From a checkpoint of a small transformer trained on Wikipedia: biases on query, key and value.
Each number is 128 + 24 x the weight over its row's rms, rounded and kept within 0 to 255. Layers, rows and columns count from 0. Numbers have three digits each. The size before them is the row's rms in percent of the matrix's.

# layer 3 MLP gate, 320x128, rms 0.144, rows 163-196, columns 64-127
093:110116150087117084107095156136147166148142084145159121118105099144126160126080130079148086119127113141121143139092175103083141077102098166135094106145139125151127144112104106131131088135143139
086:103136128125129173127094114137127138184082125125115120144126163157130115136133154128109164134139111122151089146109134162129106107115162121135145160097086130121170166123122094148150109132112097
107:144114167135095146162109128143118131148103134163127121109096131169143095118121158138081123134132126133149148103182108158130103090076095095109135122148108159160124145108093135135123126158111186
106:137107151143133146090093142079128102132179106086085099124135142127111124112107136146118128103140096143138161111157165178127112137123150103137113075145117104093095183127116150161155087132117108
089:159136119133128143130122127117150104153160124113113112119145158110084145126114128122149100054147131136092147119172153106135108102144137082113144100103092111147117092173077112135097085117178133
099:141070120137124138137139113133157100157167154122119122132113119168127131156126117129115123102090132129147110127116103187145110110138166158096108112122167132157097187100102129124055139094161112
109:131155157104095132110140106146136123106108096089130149122122143152112151111159157151115124108165116160109080147135169105122139134124089116082156148116113081136103157101155158141139130098113126
107:164106113069135089126108159124130128172188100140119089110145143134103151108132085111137165134137146096130140107147131113096123121123132114131122128136153078146111097108116108166182103157156136
101:137148120103125136128099107163130114158162098150075136098107130139128118126129122108176114119134113159090122151078159141117149113100150132122107110125114128080099113127103152165129111124132115
097:128074134114132156123181126134130110148156127152162099126142113107090098139124120134110129108126109158175124096122169140127131100118137116109125119135124106101112155110139118115116160168054119
104:160120078135150097103158109121108134086158110082126113182125142140132104162131123088141129145150137123139098178141137094114153142109117139124127127138115125113137140125110109119128103176116116
094:129125138137122164153136134145121129167131074184127103125125137108127120139112177117058128148129114172127123070085148141150102122106129121097081105142096142144139127144106137101126094125115121
105:127144113168112060122116136087075146116085089131150151126188121142109164123124170091134114087144138106148141148094122116154088127111130140132175104145101118143148149119120119132101126128124127
112:120143144110122111148104147146121111107115173117117123180104089165127149132129106139131104160107106183142127143112095137116124121115106154131136110120126086147133143118119150140098093098078072
106:087126162122148140112107148115117132164162049099144160119142122092122115136139121137119152164137102113148135102112119148116127119108115091140113110137131128070130134109136141139109132124151182
100:153124153125137172125167129098095167149154124138095130105106118146128122122140155115137113132117183152142138124117143127153146121121123128166151128122143095145115139112150160122134132126059121
094:115110135112100140123159072116114140132139086108170120138138108145145122109142111104114085115130103138106138133127125145135137130137177143122114066148097122070131122105139113100125097137156131
103:123174101192142129102158125116083096127161125128117162143129127122093166059142147164182092104102108137109114126131139146148113133133113099119110099135095147118120128118110161154128140132123121
108:156146085140124102160124112161135195146119105154126143126102138152143129136130123138159178139122091164120150150088143105054109092107157136133114109128106145142105150135104089115111123108136169
092:142144145136122136115104132122127144125141131120114090149099116106149144147173130090112157113157114094134122106138095087137167164113115137123117116128108117089139144120149122075150138132136151
099:146150119130127085113168116081114147137163116115160131174112157148126168150121122169111155140154148101154130078096110168104139122124171113175169102178123099154071154112106114161151140129143136
104:104165142142131152149191101160110102166111086155140113140132137158112163135116113111108161165131133162121142116121132105128135129115121146148128126172154103125140130154090118141066111128110138
095:152101134120099067158097130155116102162151144133125101085157122180141136142111117119156125099123150093147131130150121134130146145133140116150125096116128110148143105123082119145154120124123140
099:123162115140107118156131173125135164106149114186159075185150161184104144095148114112143116132138122142131113135161148129142138124163100161136115109146143145151131119138118143136096090123136151
104:127132131098158141099157150109134104075112101072134128105149117106104130104125083092142141108098137176094136069113106138144168120126131143129107105127093094134137126104126144181118115139118118
102:130151117130137107152156135152108115141162097141104125132127068150142087088149129091162147104140100126139147111134122127120103090170150121180165098153122165108108114135117112125124176117121151
099:114104141138091121091090186129108131146120126111131139142151123163121176143121141110122131156111139121136144112139095076116123084119108142114138079133085130150089144150093160165123106127130125
112:143104089146124120142172133137118088138093119153116118077101091136101136112115111098119139120111115115157136155110154148110105108146151159105181129172127138114108159156110105113162100131098119
093:154087146132172129111120088133145134144109141127207110114134160107135136128112151143130150090114154120114158103110101130124125121115134169168120098146106119130119142147074096153140129130126113
099:124101123127134125121082151107113138160156104143114116107137115148141114166146136143102148122128136159116104101125109147115126060151152136146134133144127099152113099155119135150112060129134127
109:100151174125102100142089139116151114138175112149107120138119135119181163160166119141080112142138115160113140106104141106145140183073093138079159136131182128124113110128141161178132135093127128
099:118155141122143134120111174143158150130123135101113151126133136120115108151091102101095060104097126116160126106126112076136139163132097131164118098156088129098125091114152145118136153094142114
104:120100176119142110125124079127156108127161130135108131100112168132101111130135172114129117172120104118130124141106164077110135114121135104140120101106122146139119182117098138161140149139106120
092:122123112131141146130147122130156125146097120117111153114082122084151155120122176156138129116106151192101139109123129145120149148126124099122160141080107131112113107135122156107134152141140124
# layer 3 MLP up, 320x128, rms 0.139, rows 163-195, columns 64-127
088:099146127101162116072106124108127154141141151110177106116120099111138204165077128123109130148130126146125161135115134139100137105122113174153107104132120093138130096133141125135152086145118150
093:139106120121062126140145180129123121125131104134135110111126113153148113135128117084178108089117106117143129128112151108134106097129141132139135166122115154128127104093086083116108145117126158
104:097099134085144156140159147105116121169147109104164147127155104082168085149138129125130089126086142145145085134130114120150138142097141132123141115131143064087156168115107129114146135113138128
100:146148143137120119181132149118147075123134105117154146170145108133132161127119098145129086152138087117130095124138139148125198104103119097087107135143156107120107129128159102073156111098117126
093:139111112128080183163174142089128118127128143092126141116113153087142166084130143166116152145151166103162114166117126131148133075143132131102160153117089121152166153134124127110127168140138166
092:170133113126157115118108136137138162104107129115137160113104154136124134186173110124147118109082144141103137136111128128153130116157117111136111124143147161119103091124142154169165081133108118
104:110147178157076131117150123164103111091097105149136158143137164139136139135157098103108106104108119163139124144134112133161131160103137169115109149115101107145127139111097114108150111065175107
101:165105102108111126164147134100110146191140106162113137146122156139125140126146117118141186101126167122105108135143186138101077103095126090124146107134139128147126145133139094149129096166118134
109:159106160120113139088133129127107133103164106141158180165127074099130124133113145138115085153127129133099079162160157132145128111122149135135122133100145153136156113084069115131157089128117090
102:125133137127163131107130099119113129128123144136133115171111117112167124142114148175173137124135135099115144081126126134154125117112158161114122176149095107105126133111166098152115136115113134
105:134144111128168091114148081094132125117146134118083076152111114107117112111162130120131182147123149118121121132088137134110173142120129132147127143121131149143111099130114083086139135176073115
095:124150116107152124114144152117139111122150124133182137138114132124108095182120093113155075137150126128130144122174153115111193192158113145099116117143156137150140143163128104143124134138132150
107:150108116161130107116151118100119136126117151143115121112133175076104133134130142162110076185131100112143106143167148118115172145118125140106160136132093136122141093158099152143150131154133091
104:112144149091173063133112105117088130139144151183093136123136134107144119121092118123142133147130115139103172115139169110141132104133068115145094112126167159144143113065131145168132126096126102
108:149100092119117093164179132115145148121118142145145104141146136142104112129101142137098099131123157156127125113148125057119110123120131107119152135128097157139134135148093141117123117147125108
097:155098108154082160128131115139067133172106137173107117148118130136062099116134116101144157149141148082114103103165135157135088115124127136109157106145113122180102103104143165138153137149102134
098:150169152136078139120127122085117152136113117150118151111078112158178124131121116108116118169107102140139103115140102101125120130128126141126130119130103135111142141113146097120128103139166117
099:121111134192113122122136129070176084117113114129125113101074086111137150136135144135125143141110132138153107110101124151102125068136075182144145126118132098133101103099151134131139108130139160
101:118116172106140119136090131144106156123117144156142112175106113133101122120132140143161150170117096141106122105139052125118123096139117126166162129088159123117144133133127164108128099147093084
096:113166114130113078107165142090164108091079129129154110116117149110077127104187152128116104100113136140126150099107080125130144101143114162132164112133112158108124105105146142143101110135094087
098:087151142139091096113175121124124142126131182163140165123127078115129153145076073131123127127130101165117173086109122140116116152168094126152121079132147114114142126136098109144138127127113138
094:122122147138097127093153098147110129144115063132137164130082164165098130137123130145080159136117124167104182160099110112151138124120149150109116106133106102176107129153115128101085129115117148
104:113097108152153119157129128132109122112163183082077097144153155112152159130093119117120113148141121124168140155110120130117161129152140119149113154147107151136126102172149121171143136102099146
109:149103115116107154113160131132146118157119148127135104064082136055146115181141110118141139112140099122148155069142137151136098142130156107160113116138108103128078151117140115098168167127141097
104:077135141129149123088133144089119126092102134098129113128107092096124149116110124124139092122099114121119148150126078124133138182115120123131129140086118101141042129114130155170129074127108099
106:139137137131107122100133123115132199134118137120117133115130118152133143102059132129136066143108132167157131119141175105157144136085137118124162124122165107116088139121147150103139092129123115
097:134115184147139150117157151128083140122121134129121144136140110141147103150112085094158179135127056158163107130120125163121121125132145142123163147144168108163145101107136137153164098166113131
095:144142135110128139111101134166134120161110150117119113148161117129149146125157161138142122108106112113118138145182113102138140146151090149116075146170097090145121143111164144145117148166160143
093:125138139136112131168139126114136114146158118114124126136149120140142173115166097119133100110127127141157080145121110099153117123093079164128163132122132152137124130176133117100121137105098126
098:164122109164146144135140064133109130120080069123118146121180103127124121127100120124113087110108116168092139114083136148085162173177151138122119090123109116130143126102169116122097162107119195
101:144134150127107118147157119161147089157118180125144121101187117166133138128154178055115124151139128132153147133116151138133148113100161105146132145113147126128092197136115090145144095124163115
101:153118102173116151136074109154164158114135137149135121128124164137131126160171165126150122173149119221122158110179108134101137131082130131136141140118154119094134134158128152112168149109147136
103:156180108134082129128142148137123159129116112135152141114154125140168134145104105120167121091151130142172165106154144116141096139119112129149114105133109127118133107178127128077116135110151158
# layer 3 MLP down (transposed), 320x128, rms 0.134, rows 163-195, columns 64-127
098:134139106183143132087097135115142125160122192109128120131134125106148151123124140147135134146146107113173122140166141169131112139133086170187129103105117103115125104147146148116143134080094113
093:095093115111117146141140139108106125183072120122146098075181150095156133138129138153130152165141139138163120166135136165141122133147116126131147173125086087133184134119117133131090131131095112
103:106117110121083134125123124150156094107141165108136130125129147121144137108134112142076140124099087131123148089084104183129109167161156122103148147179111143147166162137130122129091134118149157
101:169116048179123162144141111197110090155078140130143112101101111114088160137111131138110162143164120103146163127110112086095134107114115150123122137136125130146151152138163131069102146105107149
095:149136151128147099180119156140127114103120108111121131153187096142162113142129126128129097114123099148147146126068115101104139152114129132145152106154146113104126156094151127151124127126074163
092:116124105124096168158186090099146082121128111097132146123106097139107123167106144126128130135094142103143106108144105186154130100146156143095107127082134111154128173127144104108087160142135134
097:122113076139148117129135103124125125124156099129130087128143104124157129125038116114162153148126114071133151162124111112124136132131102127160122140126116145099158092120100125154121150131123124
103:164113145110082134147172146139139149160120142163126105124126132059113117123126111144133164154106156080088112111155129111121141137135095122124152136158135086106134104135143122149164095148157114
112:161091148095096130134148123103159147126139099155156138129146131145149125114136167121189112113148155139092155190134142136134154109112125096130138173111133130131127095116113112108186130145095090
103:148159117129115114109139134143139148086120165105112136151152122157176123101128135144162161135124127125090130133154137121161160110095110141137135165187108127095123073147130145166144117095124172
102:131143136081133152130138090106102111128124142156138140094117085110126132104125153139115108131109121151078141115111147155121113088116120121109178145137123100132117138122127143128134108114129153
098:123118091144105110117083120141122134137103130106131121115133119138154178124153074166167139158141095088107144146148142104129118111130109146115172136113145125113105144106154141120080138153171104
108:144119099114161144166157089090117148161149108120091131167102169114158090138114112123140123148101133099124111088126089139162086118114088103130104150126121138143107148147096106122162113152156118
098:132144083157097166107136127123133126118114098095137120111145138088100134129128122145128135139131153076136107125157121133132136125090164111082151115134167117123114145153121082074174155147123145
102:131086094139116187145150103096144151141147116115139130106089103142118120133125118134116108135144158176159112116107110122097094095166148114138148160132100113139150171117105156111127138100150167
100:113109161137114130164154139143112126096115104138142119133129095134149115089151088136127133124132121112043137085204151164120110146141141149123120154122158118137151097120111161103160137175144143
096:133105127142169083118085148143109153144136188090154117153134141128110129156102115161091128113148152104126103100143134119103112110127123129083143143139136135158117088171090149135140157101123135
100:117118166112123151143099087100118136128165121104149160133131132096125101104084097104119122139120121137110131150103132128137131079116139127139132144152120098134096096139150083129099132106094172
098:180109106151136132175124098149158147133100112124116109145108164125149143105155121135118149077113111113140140123120156132124133147099100175102124091132097124134101112158172103120114105136144156
094:119095138117152122155106152176101109174145136132114177133131149154162133148100128182139115126153149151123136154136128142105109127160138129125113171116174122102098157127127123130118163077123117
096:173112103171142148112098136159152145140141119155084101095179126139146139093114124156142112116106129193105167154114106130160148152098127088103104132136127155126159085113132136096094093126135116
093:113138095115160110120155105137153121140137153148090134148174119177146142147114125097118138159084130126102142183120109118125130154150107128153093153125125132117141105137108147147111110128128123
104:137132116145109182097148150124145112138102124175131156130098120080149109119167133140088114147104118174122084102128125169127131152090134148113147172106106182149132130108171154132100098128149137
106:139130128107119124130133126126139148147171160142141130162110145163125074139129118132093139132140133117150113126131159165081083162121120118169144109143146119148127093149139129148169074131089137
098:133156122102142100124117125119118089162079147150124141135157094112139134127097125109117158126145109152095098159107175122112127127129102125149118117144135135102156059126090149114144164141142165
106:112129100101194102120127125148136160129166087144093127157155101127140082103140137120143166153105117134135138117134146119141125111203148138155116109157104155131099106134098103129108173111119129
102:077116175132096122072119153085100140125144122124126133158165104165128164125117118115126128142096115100111105099131074136117115100143096115106095104117099108145075139117107159154168093136101098
092:119104129130099106115136103117134100123102151138137165109103133130114124094106105078122140104161096098131149149144118182170141145120133158180145098168142116115101153122100121093118128147117090
098:153111174112169097114154085143129165108087145128152126126133143159132163110131130145162142121133145106144104118105132107147116114094064162120108127102177144161155175137099111151140105139130118
099:147155098124119101143119142099169116109155127122126103158111106176148079158104140104137185127145137144139122104148121159120104129121140115165103148125106108148099149114110108144145106111169163
104:127154110131157125131099148084093149154137085131092146112102144121148104129125121156115135137122098091132126098174133123148145104118090069092185131108125156144143077107127169157126119122091128
103:129126101173143129130140122128145136114145092081115122132157176149172113125102127103153112143086107091062093122153132162135131135144123139183154134138147112124132104131173092121124143152073103
108:165139151134139141139160133144130116103163131129104138135137139150128095128147149151155096102169138101150159108163146104173114107102142159129107078146100137115082109128113095122150162131131142